{"num_key_value_heads": 1, "intermediate_size": 384, "norm": "layernorm", "norm_eps": 1e-06, "tie_word_embeddings": false, "init": "normal", "init_std_qkv": 0.0503, "init_std_o": 0.0624, "init_std_down": 0.0719, "decay_fraction": 1.0, "final_lr_fraction": 0.0, "doc_mask": true}
Each number is 500 + 50 x the weight over its row's rms, rounded and kept within 0 to 999. Layers, rows and columns count from 0. Numbers have three digits each. The size before them is the row's rms in percent of the matrix's.

# down: layer 6 MLP down (transposed), 384x128, rms 0.0721, rows 301-347, columns 0-63
# up: layer 6 MLP up, 384x128, rms 0.0721, rows 302-347, columns 0-63
down301 099:484542485460641536512384491570509504516525472554488532519568496428508578508489453371501445466428563563502529501511545375605561466520516438484518486542454445514559541485565507603493472472549504
up302 091:467534492551479552421509521497546478504606536516524551489402439505458510602524488459485484481495520600506419587479502575533542422539504398423466519418429575513585511464450517473398444458493549
down302 086:503481449455480423551574533495494481549542431509526479463534454591506577476414515496521480354555450480551480518493447567459488571385458490490489562495421565573587480492497509454396517551489521
up303 102:520384512566424521449533507466486556522442425490584552495419544467473470490483464483538564505539487372547500509491462524558519464510544544525412533462416535533453520528541629455440539623406537
down303 104:538541426639449513468572488491467513516348501522489501470548537526503535491569521439536455489429650529543447484408501494600526485538497483515520520476452526476430400439484568464506445464522440
up304 093:479517488513510455518509507516431510519525559470526455453464367534509504575435515413502463492484499504481458465427562463537394512565452364557549541629494449564474479489488550532578519543452448
down304 098:508518554509534494533470427555422426538401477592408453528534537394456498507591453440484492548486529546521574474474579537438457393506463522448473542526506485509511559490524523453504527485541453
up305 110:481531537455501463486494464570503463425527499516427496474564474438447594559544544398561467501438505536506465539571541569653482429461522481501557524479565500501467525513483461589537450527466457
down305 098:463414532539498572478488526414580494542508525467462552410472530559510447497505493549513530545565446592534501546476505622514484517490455522551426479517528494493542467625503587579499423453498472
up306 105:523451405420479580517529442557471429447483476562479510420596459471502468428518540410522437510577518409501611455445484615482422592501469568493551492464489555500474527555482490514432550522473511
down306 103:551538499522390475509492540464432502479471526437431556485540507500582475461467540497515520490527513450549601461520479488607504514462446499562427424515504471506512499511584517496485570509506536
up307 096:509389514589535547416594570562520579494448514475524437437465536461540548516422488548494521492500494445445423529560581462536483441506470529495575493526494516555473468510545553478484528453542366
down307 093:527610529520535490560425445526437386423500445464557521549430540429469574554503507464437478510434518517446458556431411550533474550457575544563490438429540510572501477430585517578493543531573468
up308 103:490590467474549503516474579478480600579487545465595544522488555471558492435486502474526428583439572524543473510532499547479530432556548473396401520493534528575520504579455543470468458503529514
down308 095:467511491508448512517504471487553591526466491458511435542504508491419557436567447459515444603523581532553515550531506534469413524536501516544508473526521517493551471464524537557418584478488516
up309 085:513526561474509528541450462447440525497557569527436477508591485451475431611497462525447535485570443522561454413473418547433521540606510455574499568522551559530495508456577434480540523569434360
down309 096:620476527446537532579496425398402499531451483454480517521542446479502558464466412425486476506503573514531484494432421516502452509424502565450544591562523495553507458548471532513445497517579479
up310 104:530572542478440440554419496498457547646502518488510494574503524535461422580460466404589496422448517514467414553456491474527488520557534576466445510509554502475554493590566635481444543543558491
down310 104:497547487484466423560539443506469579502441494558497485608446576481468531418488442447460481453514499530486497514486422455501467555491449447533458524416495580537468364466494483526516541495548528
up311 099:455532447524543387427450456486575515573519574563544439516526480520419455586563569459466554434508427470581440491465531528453450521521565417561508478620529506534571533516448528487506457470539454
down311 103:500488492502463501497465566610419482463471456556481471362523479515485422540588498552466422466531470460491482488492526587513431479564506437586535470586516374505507488495485502599532601475538580
up312 103:514442481629519486494506575543482462513504532454525497559529462499547524437398502523481490528511500468483545488480388611518652503449519492511506514479534522421460469605597568524509496501584548
down312 107:535470570476562514582456467492464464433573525631500513555515473548532533442528439626527567498510509426596524520463462478512496483517538432544488613455525474445452396498430543468415451490581528
up313 105:574584471495473460493474442516490511498475477477540501535490564403477593515426544480534597452504375544485447420492607464574496573519471553533580584602548509471460505488509587539496606502501455
down313 121:496579419464619475529476521473415536506537460439358435508549501494491560445353572544583472492501398528450500515546486496445581453572540478549544562534470464474512537522473551525478442553546493
up314 102:494455515539401437553468461547452592435513458436483526496530468519483418506488552585505437519602466536430508508483594518553476520508465469598487446502477487379483508477494588522539500522550442
down314 096:449569540511495509516471524507607533498489434558534518470546545545392539528417383488453520511465485450480541549478500540596453520506470561491474512469530465443525488445481397483524558510504505
up315 102:484326529522482527555531542514611489456529513464431448492535469518573420431535424543461463470404542528483517454400570418453580509533464407503492531479546558462466452565476531372438521453494496
down315 091:505487461505500453518480510484471558512544544511449490502504543511594532420459475506500434537469592529561415440629414512592469422517545479518555409379531490446499551539631430540545495465439570
up316 097:495506587479605508507485523508465506442492433439447495470413511508525555513509604508511508528507437424574504487501574533540522579382438474479545573541524471563508482477512456541507526502499486
down316 098:486509421550452457534456492505558520555446513557402457547499358566519507500452473501475457450462588604510438521490605483407516559424489491543505393545529539472502493587512435496449552495428546
up317 104:482386488598518472571478470518474460459507562492503626492504571501594444551491450534512492486423494523598615483446604487576556552453500482520411519525468535545522469564455509462412628640515446
down317 095:568515497473575455583453410493592482576518491444558581548504484491523606466520475504479489498475516530532464558444471492524500498363482515374455451453560501539540561567491508520565496519433519
up318 096:608577460531465458535545488468483561520569564424467526557496482523464404481405429512461437563516535533619526451520565484478471526594587489488482575504474493484505424555511460446495459524477543
down318 098:449544555466608492485420450499508414451463530499498516496462558501465592443488552524517594423496505454518411542580418543489492534472441511521471526496549530485501481531561474506455581486519521
up319 097:527486461486512499548517545579615460565467528397545498557455439549554429422447380468478559450497579540507558599527512516434501535478462486484535513405479452482453502492568546412560406396527544
down319 098:521500522480553579538402486511511538434510509500492508477522425469372489507524507541516499476533447406512438531612530428566500412583418506420471499482532445493519520429575534509469434496463575
up320 105:477488479534384525543475516595499456465569517473557394500459537465533452489493532509496531448536560528543515470539418411559529510380432419491506440639561536429529468567519476532497505525527404
down320 092:525545471533464505527440531519504460437418418502531459492396431506538495511591425456446468564436545522535572446537520591552464532434573499559464501470509561589504534467453415511439566455545478
up321 096:493504494489466423457540510409458494537483503609491480508507464501446576541537527542488593494539489555503521489428490511521585444521497492427511492543565391478470402465458565514509540461505478
down321 099:546493513464539444451482468499447439471496524509540489546490424533399446506523536512477518580461493524564484422498512538486565439499556474504523565540498646412471421439524519524504498571449468
up322 096:475486469464497538452530565439548504463557500380516486531472448526459443429497522584613490501515548429566524560444549498443565430433476574529519466560594599469458450573420519526514598596491491
down322 099:468535456461526509523443538476524538535540494561498455538361453494494482512569487528529431534497569515511514506556522614444489530536536372423494559461541554526523477492540473471423425501426590
up323 098:524466601449490477483530496534471488470460569585562531535582495498533446511527481525563454450583372548465437511485485439442419513452533496534492499427601536527528449536437476536533534434538548
down323 100:601478494438505423531421451565409489455420462548420451427481424484455550437516511491588564541549505434428525439451505547528560545524474453425477484535547402492588510562413473437409573540513557
up324 091:472485534534424622405522439494482482535501530510546465511571570513550580413483514494389437464552496488504454491499529506544463495490516533416567422538506509544497537418492498512518578466412464
down324 087:515425544505538544503507537572437461512521481576546520492488591555504543455460559496503574523485455484582527556492528547457551522445442459383464459555501552640497554482474541418412571466493478
up325 102:460544474588497457574500502554560463461443472558528499492512500534574566574449391498535462476397477521453330417480429454501477447584545462476509475570478534447497455528479556448510556574559404
down325 098:405531490448490538470553513486524501544434530547569527531538489547567540584509557533596484425456419546509552534502449491560452486486432456469514450573474514624426428494376461537590480518450389
up326 100:532511636488515527429490464506473467506477527473512508480526508516401499510430634487582483396541435428453500433546505513637552470416505493468503520473577502488484584499516631504469527463476443
down326 107:510448500471485583602485541548500499491413591478476445480544556502494418468535597520540415508486495540507498508582532513422432431549621488460549504508484493509456492498482584612428515496413553
up327 109:695576447340621450637457512558524413461506544503466472507482482437519516496496412531447527536461564449531504531500527486425451494516448489511537528549562465500558488472500479465482546559478535
down327 098:340547502696421546357528485507477517465460464583453536479440501560549443483534518504552444537536422479491496486471463465511528558464535511554500529448458540464534472439551497498571548536575504
up328 103:520496503555477495492483564603507429567502441445549532526476496467498508453455540542520555463511451490525484516442506531466578582455608518443491442515455494424440502568614490532414485502536483
down328 094:535557493484564454505563495530515577539482497531396510537524533476512547567458493495463547515563443403518434594518445456475475404455510543533467546507449596472469510470513530477510493649517548
up329 103:519517528432443523514451396519477486448449456471611497447571513488443587409481484465535442565416505435521515456480479500516564452426391541505493493530508543514490522574582549534523534426536496
down329 106:498582553487572472532477558492394580434520384484453476501457363569520430493479523473569548532523501494434438515574517520496491489540588470530453610465537497530555536429522490479484531554482549
up330 101:515474497545484455464521475470426499404452506487459534494543391481599587490485456551525500474517471536487594557501498553576525566483500455530469530535463421419489576537507441380509593555607498
down330 094:518582552505579577598421534566441536381522458527445534455504521490573472480477463504531528467489538440507478544547547501520509471467514519483470489438495470456538560538544469544452464446530604
up331 095:463470485556576507518418455449408577543562528552521503452488474442390441512518433519541462536492579556513534498564508480515539554419462507455520501580463529483578571483518575562405554469457474
down331 100:489542484531639532495367498394413494481627570498470559448558485526437553490529450430513501476446546455511519473484396426508514449469465509431509410588524576505582499478492534573485512491466522
up332 105:563513511541488497420488478473522518516469521478584455519415509442465562433484476551583359459507562495482593392501484496460543516443477472457508481509431495559416490493523498466542510528463490
down332 098:524481618540475544462455513579490446616465538505535481601500521465451547412502635478545494514548443522557487522416487419442472537380534444494507558447417520557467512454452502433429509540563537
up333 104:531419504497587506441559542509511388397495508595566462358592475491474573556542437502570444512511511521554512427489585438452493540480575559478539490473429502522464479485560497536518464471534490
down333 105:512429478454506490430505525459569470465418549492502525545507512512364593534553559457546551481587504512520452448485550547578446436556510514443567542495531497503527412521506574525454479431451410
up334 097:503403478508514395524504403485545508545484391414468534464481419465484586504486480486453522456474468482461589551545484474546482501485453527591449408514573519485465587536608489550480497515547535
down334 109:485498520477488476512468451521514588435563567541439535518575494596468482433536588556485591493463519516482427442565486490465472551474491483503488527484496517463486466462474483448534440424540621
up335 108:528496420662545445452432509546447480537519502535561623560499460509584519527499509515469393468523534476581469561523505502497530593576548470425481508476595514521439429496529426484489468471511503
down335 109:549473482523513539551466461499435439485467427544544517459466436458592586503386483461506465490570456492455561524484498603489567620499533570476481541443480518414518554528541501527488477506487557
up336 101:476532528491539490562475438482570527545555572504519512494513569521470570443541475465535539512446521425401601418521496436556500491422410466574412502466379490482485514639571415562469475366522554
down336 091:460482528488537572486551379548487402558494524467442411471524452636556498441477494530571516597600572483421535489531448509498541433464502488542460468500532509467403521580504558447477427439421491
up337 108:516458472576436483505487464548552491464559481594504441530493547468505415527527501496599483523496475494565437500453479516480579573474501421427434480550504584508371521516551508492592551514497553
down337 115:555498476476506432610516526493510434585517507519487468428478552403474516592462437498453436541422422502436579460611554449566457513469506473519465610508524514455519484549509546615493546470506502
up338 103:494494551562516525484457528526475440470532405507428542408509582485532517469544472530440571446503536453538389512511496539457417406516495511582462498521464565536560537414570494486476548508533512
down338 098:436442508535413519362505541435520573464523461416544424425564519580476566538440481436528594509508491587537442528623581578522418441448567471478532511565496568517423546498587612442572578504557536
up339 105:445562596553471457475482566489480494547517488424486520505453538478609549531586551500498478512375501506559444442572561508492517428547490390485521424600498485456488477522485547399497552628506481
down339 102:474494519561486564455460483507556529532421479514505471479571586512523526486565564522549519510437377433409527624510511454524512491509571542499520497487487358545504478504516511538428506541462559
up340 105:529438505551524523541515514529537431476365500478502488619475554489467531550516540464528441410563521505465449431483521458589564490448557565531474475418517566588482426507517509530456488515499459
down340 098:519381356517420503464505520565532427423534427611545492523484581510489541544535476505593477473449625495449483523463482473453473503457553517427508358482521485508506420543494531484514534494477561
up341 100:616493442464472428553533539522361487527553501568454529554588530527452590442498520444523427407497516518479476539526445550413561540572525477464525454447560492372469505535543484457466544515479535
down341 105:548588400465501465535491521534452547519393466486440563574518540411460485502465539489465502596498531512481557541634509513576508515462486483542466521564510479490509536416541495457576492446500605
up342 098:434555630590460460538514439457541419522517506580523465400496403506534536507460461501553571514500508542471547470458584437484480522473586415573523421533472541482510504550509582504565496514573490
down342 092:458546570495487463578464488543489414447479564512483478537565513576493480509495551412516539489499510528501436462538593477463499363532436393578505493403501495456482512484527489545547483427399512
up343 092:580430515457526459485532510531426475559436639493568407548475541531560481488530574502519466514548471608548386409480491476554509500463507560506490454469509471544485499581547539476492539474570565
down343 102:592454549476616444521434441447517502494551476489581422578489421427458559501531488424503471467586380527514562504545450556481456569542548495561509425460483526519427546543357454495461519569456521
up344 094:491479463415445518497538423530488438480458623458534544471487439523493405580425556477552460555431472534479534529547550483506552479519461552513641544468453548502469479429466593525591500553538525
down344 099:532484507466449497438468442512462541368461470510595443463507578444429464631452497519507603471541502530527388491516511539442524433482558459483512562469512518570488564484589577353469526526486459
up345 102:470564590443543427492455533480459508478526573475545557485545509423480437551488545521459456495484510503483513435513458501538538435521362451548413504445478441517442590506541591461468498442519419
down345 098:557496492524471496421599571596482510511394521458539508562611510442482541566420493388502439442483433430465494465529540487483520422508507589546465553453563527390489468486500490492579531437457546
up346 112:478561508569482470558415516472506461493491429460564522445519494470492560502379466432511446440553512497482368511488423477514469466505541504468498477563442547550443519485511463611575612533506510
down346 107:490523514524513483574511559533531455458510493528485445448430465530508578507553528513552528512452539512540520503442381383573404437552389467455523542496485496553582507497465547477517463439487580
up347 103:499606527516441417521607562490542482538498448546569457525482513529440510518560474557532512517516514512487507482479466516534583464498525477527482565476511483409443539464490482470448403542387426
down347 095:432469502562566429523491443492431547529464486537532456539482527426402496518511464520526621540461609520577430497519533509462485450477470635450537447506419466513485498514558417600485540597483429